From a checkpoint of a small transformer trained on Wikipedia.
Size: 13 layers, width 128.
Architecture: LayerNorm before each block, biases.
Training: a variant of Muon for these matrices, 109M tokens, 6666 steps.
Each number is 500 + 40 x the weight over its row's rms, rounded and kept within 0 to 999. Layers, rows and columns count from 0. Numbers have three digits each. The size before them is the row's rms in percent of the matrix's.

# down: layer 4 MLP down (transposed), 512x128, rms 0.0695, rows 80-179, columns 64-127
# up: layer 4 MLP up, 512x128, rms 0.144, rows 81-180, columns 64-127
down80 065:590476486486501446500484441502431594555525525541558465458488486480500477513509525525537597502486504525510469499517536504426474530557454438466444411494496480504498582511499490538483567509525550
up81 112:481546515487520552471503453443531469512523508459497518424481510563477509538491573444508521444544476502460430462445588559542536470496484500528459517543546477514443571440487511508512464528469440
down81 103:555521468543532509540485505503485537526447481512515554538493489561521491448503462501412459518463508481513579527580480441488452562528538483488508491504435520525547417573525490495532547494462512
up82 055:506508567512463500532546459522529538502490517483503531512471552581508488513539559478409496491483554543473552489506511508466510475434464581475523486551467569585458548446552498479484439486514453
down82 057:531535541522452488518506462520532474493497516493504563549441494623536469470515534443436484505504537510402534505523489543462502510456453562462501491440488572511464539473504443495467435487488491
up83 107:484549466578493465502445425508488468474494495468499456491529509511509497513522512510448445550507506549494488476508589436456524551522456495443533540565532492574469480533591493513442526501448501
down83 114:506495449531528532507415427473456454489439468473556515491449541531506532446397514535440466522487522539522557503537529507517546544567448495491456512453494515532494505482556485488438525519516562
up84 114:569505489459560455480536465522532509472574508509549465497489509482442489447508516493528516580515543445485483373507567476474414469461485486539490464511529516466494540449482563504501569520458536
down84 115:536448518464431544518522481499523489546400513467491497473516438518466474632455557529526456454498422477521497615459494517482543413426451479480510493493507532525530525517513435504453524459554517
up85 031:450503524465515467422498536458467508448463506474497495537484554557460426457483508499493539477518591519451433483484513574502466459508538409566508478505460495483472533578541521552572562471477525
down85 033:449494547490473442483491524403471536518505522463443526538497549549475449536503507489493463459560498530471420556464506570429491460530541446538535481503487521503470493565465496505615533451482508
up86 041:507426545578439509507426479560502518395453546513485397581471485487499507495514566450538496510448501457536535531543535453456452509427507615465510519485555480516480442531506496481480441494495472
down86 035:505521510457503516508508512459448462553470471515505555523489555451489539478457420599493489545569496511515480393478391472523493549523493512487469566494551438521525532383424528504504535515502482
up87 151:457519529485443419468443490493468534559541516451444526467465496500581443486527499507488476530498559513469509523459518540440534459504488561530543434607491529476513524463439579495532557481470516
down87 169:479537542477475453461472523438511517479512510485492521401537539500564470528466523410512462557524525442467501566455574542461563433492491581491502468505475496497497478483478563491513512517492424
up88 037:546489516491508466494482442485456572503508457545521491501430514497377548534470532430538500497440561522473456538523536547507455417460488513497513485448460532450460497499548457424498451525536475
down88 033:455464507494526531474534547521533426502466524484483530492588512520596487499522485594456491490532448509522573452459475437506548577535495463526484512538529479537539530488446558568531535486489538
up89 037:495546537472471466425573508473524505535452550513490440587481557550523446481566478516448521496492496551466510467530492546499557521486505468485508502558532463484444569503531559502447485477469525
down89 039:535542503534422421452556544487488487536435535514483470608485559553523464478561496506447525500508480516442507487487519601465546506516503439481492493486520465448434574522525527492443468490489532
up90 106:443563519546497492528416487548429503497492542486495512528533514493537472529434514458490471485539571517438448455468581526484519427482503460530519483518452543510467493482524513473462536429467455
down90 114:456468543532541587506474500446425521475454556525508543486490523469567420500482505543476489513544491481408466513516538535418470411508491482562520440529526550508504499539527512466412510464542492
up91 122:500516559556445507423476544532534451446523494558521469517502449531543462472513455551545498514430508478555506495515505535519461465541544509481477524449505515512456407417501444482549471528503474
down91 100:472506439444524491572447496460486579586492504456494515488532594532481518549496585487479464523534492498465459545503492512502569504550452464502541454474558459468561539510514556551494484444518522
up92 124:524467497535556504512572526429481490469519502497550468578539432463452458423567496569534497497533458514448503471591455552520504471497537529488451484546452509541435491458491557496429527543458472
down92 119:557540508481483557523473485565510467542509442577444582431420561484532572499446439439474479491477515475471463528440511541494434479578459527426556523507491487518504506432465488539493457532495464
up93 091:522503537521526496439508541511469443407539514533507500528453433564467464427514464504558533528492494434524505409585490531561526483440510534488494549489542527527555542522482588504460529521510547
down93 083:545483535520466498439526544515458487361556472578460536538457488598458418460529482500514526487494502453496475409495518520515498498448514563497509531480534550476512528537411531518467506498514515
up94 104:459518468459541479539473567466545505511548539494568476514536531543559510473497473523501538483425485471504516426554479494493496520516507532489452471522473482472504601483485534482460555486474590
down94 098:520444502502447474486522503453511470592584517452489505434493529513504462562524458592509434473465540490513532526488478517489509507456494547505433499473480518565616485501431470452558495452511519
up95 042:428493520547457554502503433468541463508503582506526506491519477526591460511530480432498491542473513577522439588487519523532578455453507503470504549530585575551489517461532497495491546481508484
down95 044:451496474592496545497481425440560475493546568504548529477507489545531441444540513480470528576467539568516478540532561511550548448449545516519491508458532558541464544455530483470527609462493451
up96 039:492560499506503493520520444458458510490477513507488510523499512549500533448471479484493544516454488523415459572413551530493548518566546469573480552544469482522487614447519529521443474464544530
down96 042:509567460533520499507542458433456516488512478483487501534495481568515503426491503492490532515494469517410463569453570555465508507532540475566478533536487484533465566488497499526448487454572531
up97 068:467461419561504454544533499513505512513513541471487515496467511532476433464594544498526493505528544557464487479490480567489474442446524466552491526454462546533506468562501398456530557522440449
down97 078:428474421549536471574509500564492510500545559464528522482458500536476404484566514466519507510522488521481453490536478535469501466456529493535477541491463539513505466548494448477563548538429457
up98 033:487499428443470491491479447495517496496520499431588468546468574565493507493483514508568578554389529466456511540477582535527511497542461422500451422473476518409519536485514415482535495455475478
down98 032:459517582484544444516491545540475452508461448541414492458518479475455450533498435479470463454602465537518482454546458434507490543414529510509557519505452505581526503522479545532491514512488532
up99 206:533521502513397450484419516575481534562459447528493559480481499558545499578497494531474515463435476521535485524545452440507482480522508473528555475516528466582546556548467530445552451522562468
down99 224:508492483458555498536562501534467476476506468501548530547472567537490481469516501481504456586530444449461577551574494472388469486510529532410569512462495580477501502462478381485540578519566486
up100 027:557494477517437511500490435515502503510517571423557410544477470468452433489505509526478574497486495564503471419494469517424521463485489511509482471544528530508540460527460516461516428553546544
down100 027:510577500533475485535437410498500556545526476521500487562531534433487504479450538588499483440555544522512480506454489491461533519552518424476493521488488507470524485509429491551552500510505541
up101 149:518522581504524473457522492477551531487578505473521474502522434477505485483500489478479524562502487495573513479542485560582426490443546472492469495507419500477457582565531584532402520451426523
down101 149:497488570456411538480510434491492562479549532440471585566541499515470475503457508507523517504477497467425530532528507490508445507391418498462466493446543531531460515461495512529480477529480453
up102 091:463452435482484485447516535512572501493502459491462504511472478474471458390501501521484484488484466498504475499494511444448530478539530545445554484505518466458511546542503482505491528563517519
down102 089:442447388517472498497504511504525515520512486419551497558490533468555530487486492487476527489446489513508483463512484507518557424482493487506574489484507450426488538450493559471506518486493463
up103 165:539489504460507475529487488459551490489530437493464482454394455551508510484550478533484453568584454479482548526451481493473579587534464519500535580508473524523551486512461496497552536550556496
down103 174:521454456447498524446532520480514481452590432494466443484463437581507502500465513534580503502501488562579527496480540479413512530457509503449500554479433477549480527544425450457505535527511513
up104 073:474479493558437519455555513554517430509499519549509432486461459480475485522464472536526497501598476498480526449483477520527530513399543584488560431479495526492543469568512541522492548489504467
down104 088:438512492500484549485582478533495435562373526477530485500463454491453505558461506514492535510541448485523500524523438521480540560456509571448539404526451470470554539519487500523458502529511462
up105 122:507442460547465558538480408543515482513483433472463493484432531508495563533493476479554494492452449514530452469538503436448512374435495544454561495502495537528528434471518506483504517518523479
down105 124:523467460543474603383485505522495480464505526468455479527401509539486558488547493471489508510478499514500445493515531464479552479465472491473507561504516526485513427507554484419503438546522529
up106 115:497495450472403491491503473545490538505487506568461474477482454455548507467501498494503484531500434576485467490541496497450533435507558442500571558462463548490441529545519488556524479489589541
down106 117:523505487434506479465449479512548501425512509511493487478506511463539465462523482523578549486483467521536527521577503547476483448429467411488526555471528524486471516524584451501488423560547482
up107 042:466584486552482445477469482447461517474506521470529560536499438569407480479462461477482527428547465521498582512516531493512492446461502462542470499559488530494487493458493492515434482514488452
down107 047:493582473527467541517515521489507523492510470474563499485609503579456469498497472424493506471485446482501564501493484505513542523480522513553499548533492435522465435480558510512451482530540438
up108 156:498526503522505491492507541482463462456466581467490451528494476429496537439526431475505501558433498508476492457569529512532516471510485488515519547508543527552391504504490442495434551468426533
down108 160:453515438546469504536480516498534504552562457509506514492484529546505548479485551441517438494514458453484582597519488460498501530470491511441443492553463451456511562435441443517531509543576475
up109 047:521458524535462399468472533571507501458431490451517460551492560478485502440492545458514501528410568467492511562528570536505410437453490478494471485497521519500457471532522495500480444486488546
down109 042:443517497440553602532527454438485503545570501548492560457501485513512513556484446531481490493579437538483489415474417453493579545556495516500504518450458481512524543455436511487524566502494472
up110 067:560449553428573516429580519394452429475505555572518470436469544547463470449574520476550543436495481462511538509515545558572443506462545481525435488467457485533499551508490529487516483511507482
down110 071:487455493488562497433508560469473456485505495542436533467465508494507425457491454517498521503551496442548503391551489626525469555483503490451484522412475477530497541497490493498521488486546456
up111 110:557547598496510505487577479557462473501539577505510563503467503479506558479473460512535570517467498399466518521528480525563496512453448500520496497455479467501485469452495561566495507469505595
down111 114:421531543473560475540574533552502459494516476528524497531523532576467512522561470517441553524471477499473435546568523534488531434468479441487537409398462486480477458501505474486491492502528576
up112 054:547431562569478455507540509439471470496515525487475436492575450544457529520602461601529530538430542522534501455448457469480484488516487491538491479502473453533467565481498583505511494592423504
down112 054:507476427520469454500483496457468526494514514486555449466498474538442471484517480496507521484495551469552493468443536463462504422563450475576533461514529514480513587501540566473446477561497444
up113 125:416469461512456494439500472529525496478460468490498434477430534508515544502449553520443498597559393515536486485517459484458565500493532556491517527528544541520547483508559417501484513479449494
down113 128:471440507471513560523538559542526501457449501532488487542498522502397517511455490512470585505458502552567464477504495478505580499521566506483454485528514494496439472446556472515502491520481511
up114 051:483528502500502471510522451498568549552439540508488428500555509536390443516506443594518552458482463462519527474522471473484495478399528500563503513523481468519528480484506482498507489503417575
down114 048:518574500495506539486507458426458525610516520501532459504491539470468425498487482613492570464485464563545459503460540464549447493513520415478542554484496540454517446462425481473507472550425484
up115 133:465502491521548502523557494483558493503507516437515462574413475470481501478532529472468466496522497436464508573474494484512515505502502474470434637492528499434513563444528507462446534458478480
down115 131:514479530456531495519519554487479588442518579566437532451581461473480555515515457473600500486444476518484433455506553498488535446493493505437527524441510553606507570508513496501447404493495434
up116 125:564446516425560465459481550510553436495508472493496547446494497495478500525465543538513548499438529450466470459416525507541474492551526502442508439470530524538502443530563458490564496594569542
down116 110:446484441561483609480497484407443557496466492530490481507433526524523440462469558492538519502532457460549477485534535515456503518507489567509548527491509457440551447516485527494519474411547458
up117 047:480536485435467471528552450457529479513467480492458443490498499515442463499514507596533562495484517586484552482429464554456435448455535515539513469507499561526514527535510499549507494537490442
down117 052:514530550466414437565538497514531483522434517521482502563511530485415455437441555476513492485498519527537500525512495548471469414490559577515506475449494507548489475602514469582550451524493546
up118 074:545539458479516560591483479474470501529486485504540488513448510569499492564460465533574567524563510457493527440495525413453535552508526495484474492528500497424503524481548509519475392516511545
down118 062:492463493499477415455507505515539543474504490503485469435568498440479498476535495486427439527459483485563485563478488559534455450477443501528537499510523491533490491580481526473552614511549455
up119 095:469513467547493503468487512476469483459491504509452515520475498447511483402549575561514490525494520529502542524467430526466415406481559554516562506558549550481552443528546496444510460396460476
down119 061:461564467555499455520489441484442443464455508517515484494503555507476498461514625470477562539510594480488523464459520533516439470548504506555545521468467593496530464513567479514525451412518476
up120 129:434464495547456461479415509561499516583533494521418451550469482500557510412486492559504484572448507553428461513484502514477490509480437477480581470445518527529528520481524532458466478508469496
down120 141:438506480500517459523440539478549498504543524471517489522451498544488437479437489552479510568479460471404499565496560537449480495443480466518542517486476526574476516462557581454511527475462533
up121 122:465533531475431512521508431451501470534545480502492489485387370530561506523491462512454419518514491471480521441521540459517517496513598525483503477496467594522567525492391532459545519529546549
down121 114:525539580554492527444526428498469487506511508504472549478503455492479561495545550501422483499531460498568507430525544447521526529499569482480438527466431427471549523482519494469488483572507505
up122 129:567459529518520505529507443484533445530502465518514437518480487487478496388412465473500509503472512480453614448518478532500425510515527537536468496469492492479477494542539514560562486525546443
down122 140:548557493515531449506472508446475438517498512511496455550506528416487491484390422436506479443477520592439544534512457453505421567476564525522467542453545521495493500476499497444536517474579438
up123 105:425545418533446497489500519562500548477455511529454488508462544418551516475556500579524418519502487492518503515532495409545514462456547575524532516542463523597506516436464489427461493423475485
down123 106:521538531457460539476568438510542561491452411561522490523470456546498439526543458472510498587533566491473511540489536481519491564535460495476543510484447519579484515462526410505477451496437513
up124 028:456465443481432464438476446519534515561441483488495525562448484421491483526523511516501568432445517553504551460458467428521531550488501482581492452513434546478483528470537505451535518502494529
down124 033:496482473586438521415467469519520532502493453541530560554480441405490453507539474547502510482556479482443531494395499486597489487487510489588501527481525529519528498469541542467490486555449520
up125 049:451543498522507539493447470478529477489475503381487572494503520523517520571475511512585529495488487428462487516398528471516456504545471526503510539522503537489536551488524422516487496502470497
down125 044:512482448501530483473458469501415569549519424480516467441456529537521419446530509508429513520515484544491494425550478502477478477489518503508489472601501479504476457513391500512523519503530439
up126 135:412505546525494529529556502473529470548510556455502403457509431568547525514519478599505525485582458523545589441500478475543520524480536524468465539522487505507547496495472512415441558485455498
down126 120:542498494487493546467470462487463519553579545434543476440485529545455444548465548500513510491503464478487499439488500501538548495499498507519463528494568503458461513511540532518473493436515429
up127 105:517491511457510506472538503478502459442422467477478481529463480558500485438526511514563525572443468423477486520565450515576547465525568499488470535462547456515493505527511494464530509556512522
down127 106:503489499603494433505551509463502573411430476470539528490471538488554482447533500503513501502564555471517511452462506471491505497523594523488501492407502492553499437410551513549544472507520466
up128 134:559494540528592517447578467497514445510521561453427463446475494474480543525514512529477465478476498535507497476560512508553428486436463510429477476516545488533537519499564534522454495560481545
down128 142:562549507502449461443452477445532470483460462447582505510502507518531481455470480451499480544554470487527495511494560492447494524479481559518541487459518565516515442554485477450535620509471503
up129 039:481453543595470454526503564519470440480496549447499458484503507532534440436511506496447511524497465472516557421448524541514516519507578490541453580495503459546493494552542435576528518417460521
down129 040:473487540586451436507498505493515461483502497459467464473494519547524424437519493510475567523507490500526539435491538553516537520452586527536462526538463463549490540569557451552531530441448518
up130 058:525486488472485470500474496514571536517484528439501488543452495459575493460473492444483491552480462501550445491496479460567518519464520485474533506491598523430459559562464560506495511493478546
down130 054:491435477497532535532446489478397456505511494548500502495511521497455506546505470561456492462529554496439581466530486525474489507517452529530493468454437483558531440431523454495495546415519487
up131 123:530459411524576458474461456497523510510507498447528526481517536507479588455511579483457578539578516556508479451513498502538469541533541473551497500525453451498488463549554469479445542515461447
down131 115:474511541436533576497445425474517494497450475516493469480508480591522549479436483522489511470465542578448508504423528463522501434486440525513525548505607491498428503478462531521427502510520542
up132 095:465405415437512482551503426458538490500469485479458480444459558494519518494546534578537525491476429569443528435484525441446483568493511488541539496562473508503590537542429481544472523494530508
down132 095:465472558543537442529464472539479445532561494516497536452451553512476459520458505506566491509466495496452528445494505400478487535556487556508447530496501510511474510504494455547535505432506509
up133 028:488512486529499493529504510524435511536536483454475476450534500507462549542517521431465478503500511483431579444512503531386458453536488499568506561471562519544539509549513525547478475486481607
down133 031:498502506459500505480467488475558490465459515528487526536455473459536518496438494544510526516467504512577477544457512457581533505507447499442516459509445474440444481470474539451544539541515438
up134 046:490530496571470461524551452467555456487569476464473433453495470521463456511538608534461515582504491558531501530463478559514468540495535472563538467516556498466535459511523515498562521510495483
down134 049:494533473578448447508562455497528439451563481478470468458494491546476461466529583529489532544466525583529487545559449547524461544490536470570560519474529465462542484548453498492543521510491467
up135 056:495414489564533473531497457522408506518408445480470581502494499562476464511524457406413506436507534580513560454464454520443496504474502508471506470536456519485543537520489543480518555488529521
down135 058:477409424537460559505499496494449473501442477438488546542479509561479458537549409442489492393465554492519545478461520542455516501465499500470483537561475507529560461476467532491502567489538503
up136 063:475474492515487444396493552535473517516484540455528472547432584479467480456527529455565473506427535431480526506561519490478348421462520490510549545508491529509485560488416452453490448476562515
down136 055:518522541450524592565475458469501459495538463541452510445600464556543522563440465518462500491534457550527462515475495490490613540522480490468441440458489492509508447516576582526515556534479479
up137 070:491476471533477497476531490540599461500517510463446540510513457482510399539559494536482472546485466475541483473492459487408503586442550521429517518533470498558554436554520512542481495532524506
down137 064:470485467465506491441567465561566457484499481475507455494505490551455361557567491481499512547475475504561498476497464470476495509429462526439498542581488480533505414560468512536517513544485510
up138 082:499541493550521470480466510472475520465439495448525513448482507446520536502462535570486468611545507494515527486429465507496508394499478522584510508506566565464485476509482483409571502526453478
down138 069:480558482524539424472441432460491563441492499503521530447422462510483543524444531521535505562513469440500495569431553509525497441538496492584523467601558586517500474500509490451570531589536506
up139 046:490468449522427512396506536482468508549535459507458499517456525509437547487541531505605532503481504486492509509501570529469428522437527546417536500474458463502493525459534423431479389493524487
down139 044:497543470557422495423510545490494512523559461509426511507452536539431531474563538490542532489485489495490545484538552514445447509428522526410507491514437496507454544485477418420493445526491509
up140 051:500530441478499498506507538534456435488473528510501451495514530496473503500545511549549466563528560496528498472527464445542432419555489509482477483464456465552505516537516519451552490499393520
down140 037:468480445492490477474564514483488425447488513506445500509479540512462476511526499585500509514527540493546494484520442435529454527532491502546534504454491482565469536548541503432565477504409481
up141 131:471474439535570469514508518485539486533509488407567489486505506494433485499509466493449579518531447479518431454422445560500501489506493557486523517506453469478477465526577519525542561555520499
down141 126:540553485484452581584468453451491516477559511496515496507554543487513537453471558465564433512444536524509528466540529495431458468495454476549499531504512526470574498487432464519437507487542520
up142 058:593448481418486437450499541475513521519491535534469452537432574511534491505524522529596565498491570536497510436506435456451519482484494503469505482470545509479490545476473457518456529493566487
down142 057:517431557533470488494469507419511479483588551499511486534488536461526503502447527445538467510491559496479490438494482531460504487542466536500549486453479462508477577461559485497577547415491471
up143 073:507494551522491455530508529442411465507512480545491517511516470514587487499509501479533563519476578552508508460459452610538523498483452555508488390505480534521509485551494517482542479513420490
down143 070:489552547491486469521508521421406466500504478507490477501512463513541461503534531503522560515517584525502486418482429624503550502469443598457495446527448545548504477527483502468536475492445499
up144 033:509487540568463583503497445499555473563594558451494511503500431523501442535495518505460499488485391575514466472511469511570431523478559522480449496525538519583511500526505501522502468570553475
down144 031:528537435571463548488478484492594458547524561432540485504466456577489441477508486492419570501519454578493502488565449518586510518486548480474486519531504444579519471503518494538511502538518525
up145 085:542557474500502474485507498502559499476492546466429488489513436512435441470452559551551528578490543500605531445544498502499449470490515516451534496539436505503476488495460491500480555514512522
down145 079:572529493504444435451498517485554505506500520475428460534535478553442429494393559476506549545474510456581497465524499524500426493563543522451517505561490499535514492486496497532504519501470498
up146 082:419460511527535518533580428432534518581577487549488469491413454481425485406569478480475497468551472470406542513441501504438479515508548504516467493561469520479498479564527524541512477592539482
down146 079:479500486497486462435461459497531474509472535464503422467518490521521535510413489555472465560504547505532504520463516468472439459573540515471538506514508502515602532419508556501525438484512518
up147 144:499369528492573490549499472471484542587420554518530497569572523543461469507543506548480489505545444425495496532506463491446473503472505506467498405522498533446510566429473488489467526481481489
down147 135:513521429495421488479481458579524488446555497474507555425382487530487511480507515445533556524496527529492518496524521533471548527528452422450476528483473487549526475499545520437584462513510560
up148 085:421488500501504485488468460533493539463488530484550502479536553532476400510511412513501516500425517468439464516511470462479563479497536518511545567621469518462526480415490500499478533506493515
down148 088:472427541484486508503486440535492558512501516520551520506529502582458460498492453471469461524441434439453472495537492514471499514488531513511491529527475522490516429456510504514498559520465544
up149 048:471586496509527519487560453452493489526459522514495462480488602529502532523537521500497516476539526526493560434493489493470451494476518465428498507502449462500460456472515566462493418444562536
down149 050:505560503510500510487517467467569489584485499482483481479468547590526566515489507480495472459498519522469517456503517501460458488481498489443518557472449480471457484461536595466523449429599521
up150 127:518467486480504471532526491480540504523559483488393542455506532462444489507520460540476527526512476477515539421500506534467494505467534523494577497487519460487500533492523502502533581519541524
down150 133:565464495517469519539548479449544534514509512560373576528489513494461527503495516508560516429486479376469546458567504498511559498505538498472602536439474480495497493537552468529521535437572524
up151 127:487531485516448477517479464494551459463467519480471429508499500511531503534542596547577524529473549556531541446504469450478526503500523580481493475498448541524504498441516462394467532495492506
down151 118:550485545516492483418503484538479504502474539470505512517452479444451462543486498507411517469522463448477569498526646525518504498537408454532468511542493426509493567566478518472509475499522553
up152 116:430600446520443554497544412574548531499450533480527515523456554549438530529481498439582484468508488486466496509554497455557446493439484543474471527521530528537547483436441546444481518366517486
down152 111:527428517383566447467484519425488512505528455523515488486586462486524467499536562516494536491506507545486480469481510576474507501622474468443506468490459491453479518540535458530543485623477549
up153 139:433462461501430484491510482488491426449483480463465507507423468476505441435504573538516532477512470537471484495501494497486539533443550559547564559471509530451566514561502510452489556536492554
down153 145:521499508503420534520532495529481508512486479480513589466467560493543480514525470509469524429462408423551476506529464509538526518482545500511583462516530499515502467542457567521485506523450534
up154 050:473482502509509532515559491539532469520471518455516460480470437550461518449449493484460493499439503660456482466515458513486529449419479534537514480541452513523498488533470475542496543452550486
down154 047:483446481528499547536499412502575539532410546465483510516500467518502521501446487497445501489495512601557499459469426525482533468526471540561520471522470516518483474505439453550535468468513484
up155 023:494501482469513516418536434387572493524508497442556476484503444537460409427507519482485568480497535496537451447527574546499494486473567509407527488478544481513461515517528493541462467534553518
down155 025:559551527491447466522475501442498441486425475469448621505509506538503447488504526520466441480522478503496450446482473531483517538503496520404512553492512542553549546509480526483513542526522602
up156 127:484527476452549457402484449450562487384468482433518478556494563524528471501530560578524592484475483506528462496531505508521513538481470513540485444510475529435418451476476516435520481522498486
down156 129:511517496538461598418462505482458439470524596541446525537557538488549472481499472517558560449524447509540500531492531535508466524537508447511467493544498515516464529523472422525510454532479521
up157 153:455569411559483504540436481531496494534621502480467531568543467526384554485442561533473491527488555527451489447548551538459505455511503478486548464441591546495457504508524490556490496449495464
down157 142:549439494454551475448490539464487505448481507511486461390480516470596490578539445468473511464508522504540538587401492448547548536528425479537494535561501471527485539508536486498497482527515588
up158 037:504462539502484449510470510509475483534545508413451517466453449552499530523471520510560585514392516590411498480472506531514475546490501515554508461523471555526519532544429524486508504517454565
down158 036:453539556488491448447506483456505545569558556488434495502438423520516505500465470408557546485436555543543474510521503546553526527548525553516502516553513450529496480523462551506552497524523526
up159 036:426474487462503520512482440469516473495442527499516475508478440507576584521486578470567559484544499527535512493489459478556472526408476565548460509456482537554559520572460506441428446421534538
down159 033:441484456478556526522473446472529390519455469448551530468505469524557554529475504504532513490498488513468457374453495538584518544474513569504490494474488508561522512521501521479466484454517499
up160 030:557466495575496536599448436517433462518464548456541435549460499488487497469482538472510565448490436532484546469509541457533469456502560487601499518507473516552394512467549527429496592483467472
down160 033:578474431601517546554413440488483449522405518480488513506477514471492494486471513544502564463537468526496508489527498436522514484514556455574503558487520457533427546494555481415471536489501505
up161 148:469487468589430493468467536563429543524606465547459510456523466484514545534487485480486550466536579476488537551522573493533463443518543429485520477535511543524506515493474479511458435440439507
down161 155:492470525519468538588556457443512513486494535456462475515521471468498547529498518540473506457485500424561525420469512613525496503477483527478484424523539487512535581503513545530527527412530502
up162 067:463529444525492485550499491541528505486455524507500520481465450477463508591466554469542515520472492496533452482527504497519508488544494465449541499479553511545484460552528530553414523483505477
down162 069:503537417452482467522467552480484537473496620485444487437510464433477543578426525511582575510497516496523455484533442506469502476525464437485504524463515491462477498542521526530455560521463418
up163 083:512527499566489488516510475494517483453515518503545412565502528527496418453463507493517464637527521455485445477544438503494491482465521543467542565461611523525522518463516455431513582451502473
down163 084:558524527536464484524546466553467536485517539491488426511533474511540471455567455512534455547501490509481493483478490529545537441426567485489576563504525518469591552453463480462513434496512453
up164 018:474422491507467415537478464548483509533449542497514499413504507517517491438554475503491522473457492532515516508465503452456497475536517521532522585476428533488534546489494480508508551491481513
down164 021:475473495498424424529448436491530499543473541478525529405515476510499489457555498521473548450514503540498544487478455479469533480497521520542518552536460493544537511506489473479522556489490523
up165 139:445418516500485480463515461448538495464506473497481466489497557587501506520483489440508574483472519490438583521518521519610454531371437516599493491522513483464468496537541503531468545484471520
down165 141:439447471503517491559477548501434532492436444478500556437515426505521466556521473430508471477508545517500501454532480502506424541445521483531492535479505470551544473514479414536427470549472542
up166 134:438512496535496432515517508496507475546497460494549490484469541524484458463495513497396501501481478454511483398470522528455506467488470541517529543500522470452458494487547512469535527467494473
down166 142:490527560546440451516494515521470499450484502562547554522512499484489520479524525536503398483494466431616579523500514524474495481530496530496512534562494542441522491528510499499503505391457407
up167 128:440564541534475456548498521482542512528495498494424476497483502529541470479500467614579491573442484474539448449565487426457537538489500544470494486494426579530508514450486499422510500463507474
down167 116:482481459524510583454506486517522509526491550520508495471487427483471430564562439469498544443519459564518538507493513578551477532459510519530482518498520466504475501580488529534488470562421548
up168 125:469468420508474516509425501531571563509517530565492515566506460448498502489552498569540503481448526513510564503603372472496515549478562544453571504545491523504593487569478458513480471432476490
down168 128:491481486483539525520506529524575518489528453570533575630443475468493566517503439534547524473463543545511519442602444534500521456486501515458564523515500517546504565561519444502478487423428462
up169 142:525544527494616459500510501438466493534476512538447508518503511496529518492477469502502513517526468463495516514538481505538544558560524468579534505480472551458460449518583548455456509456436546
down169 137:464490531492421489489462551551555553521543457457557497534477484524447485489569532476498511521513544511527526520430553457467492445409528447446460498542492490512502556506444446487593497479528487
up170 016:541419503497451524496453458578499502496494526490456412534464450488463518454492581570545548480420486588530473477506547557449465496485539517519511517507468505526534453562516469498512471471516517
down170 018:516532498494486476472449380514540537518472547539507500450459452484470489449420500551475501486593517591477515485504418499493541531523497505466506582561502408553501491488434489552520459445544555
up171 083:460441453530538506524534534482499545489440515470515511442512586525524465457503518479440566458512458468509552458496464500550609461469526485527477483433430466475437413476564518571513503493569496
down171 079:585484502459469499451455509457479427550553514517549460526473484490534502528494465511509445542502519519511426545509500527443413557520508540485522479584567514522499546503466491459479552495487540
up172 101:416600551524467501492529512532482446530430501458483496460468501475591473541440590514544504565567548443472502510563505442511478406581470499542527515510516509511468443490533497495500469492494512
down172 093:522523536516549550495554545442431482530481531489449446520531499526498506543468575544503517535501519468520533469531498428481454443565459522535517489524485491469447443498475532550483493538480451
up173 042:514455543559521440477562470544459503551559512429494517492504443517462453511501531546512517540494472554492470480489455514524447500524501483499509420537477520493517508444525547475456494470450582
down173 045:466489557548506417433549516583494530561514524428506543482483417536488478497465495502506536483494496511512515516480472522540464514522535429496483462564493485502484494427506520510476496466517551
up174 074:505506459584493527453495500464440489528541496575517498516481398553527516462533449529519493440495532452457514545504576563554464492522455425494493535500540545475532519452474520498565511531531429
down174 064:483517589416496483524515508577551514509454468452521502486537563481481495566476504475492518588472482557591491479476421431441517510503556571472489496502478470521463469518527481513444472478518561
up175 048:511526532505489463421479441511515495482459534476559509461505561544477480506436509462486540486482564504447534537510603498531496428461492380567427498492484493490475529479490477479484412503532534
down175 044:469511506414509535543492551527452475531489465546456541561505459503501525516527461543474455470490491485535498488496391467467502577562525618431567506524498506522537537487463500503509564518500502
up176 086:527466501525553504527471531501520457529566518487412516517489470475467493424499509500541459615472515515538470499438546542514493495518501573522530512533440458511400504487590440457515509465502429
down176 103:497458528516523480580485489522551450487496481473389556561475493519491507455485462426549487568482541513541443543439524538565525554457478562540557496515441502507473550480516512480575528446501436
up177 113:487569454525505414508452482453497481474475487483472532533508420439541570427446500523539491557515479525496464474542501485491403433554518560464544524533394497498489548488449399500459521434413534
down177 108:470509507435401519505557504489523513525487463539595451541511512510453507500576515429459510489488488515476605472506571521474530526485495567499478544513547512511446553466459493455528493524515494
up178 132:573498450514543466486544539495450513563439510535458558493512546488510529441540482506448596513482476476507547502538485478456524521514487543469471535431438503562528510510473516506536407559493584
down178 126:445495498509513518392508487419474473532548598514543526496442476504534439465483555454537423500559517534455539450489455512500468499530501491514469474452562572445424506502571476443506524508522465
up179 140:415592505524448508498436476512541537472432483457464456607517467534512453553558503540513488517529458477448522501454518551544502549494487471500489515544460562398508506524510485511504558506525462
down179 140:481577469503545571529494557469459442510461549485531518527458518492445484538495492511498494492531560458459518442550556393499539459401534567499441444453508515494546531473588480539449464519448486
up180 134:546503446519524397551537502511466472509451508554530481537463465497484522518559479469459499524449524467440487519478457464487558518553502523512522600495507528454532536499543536505521493546435488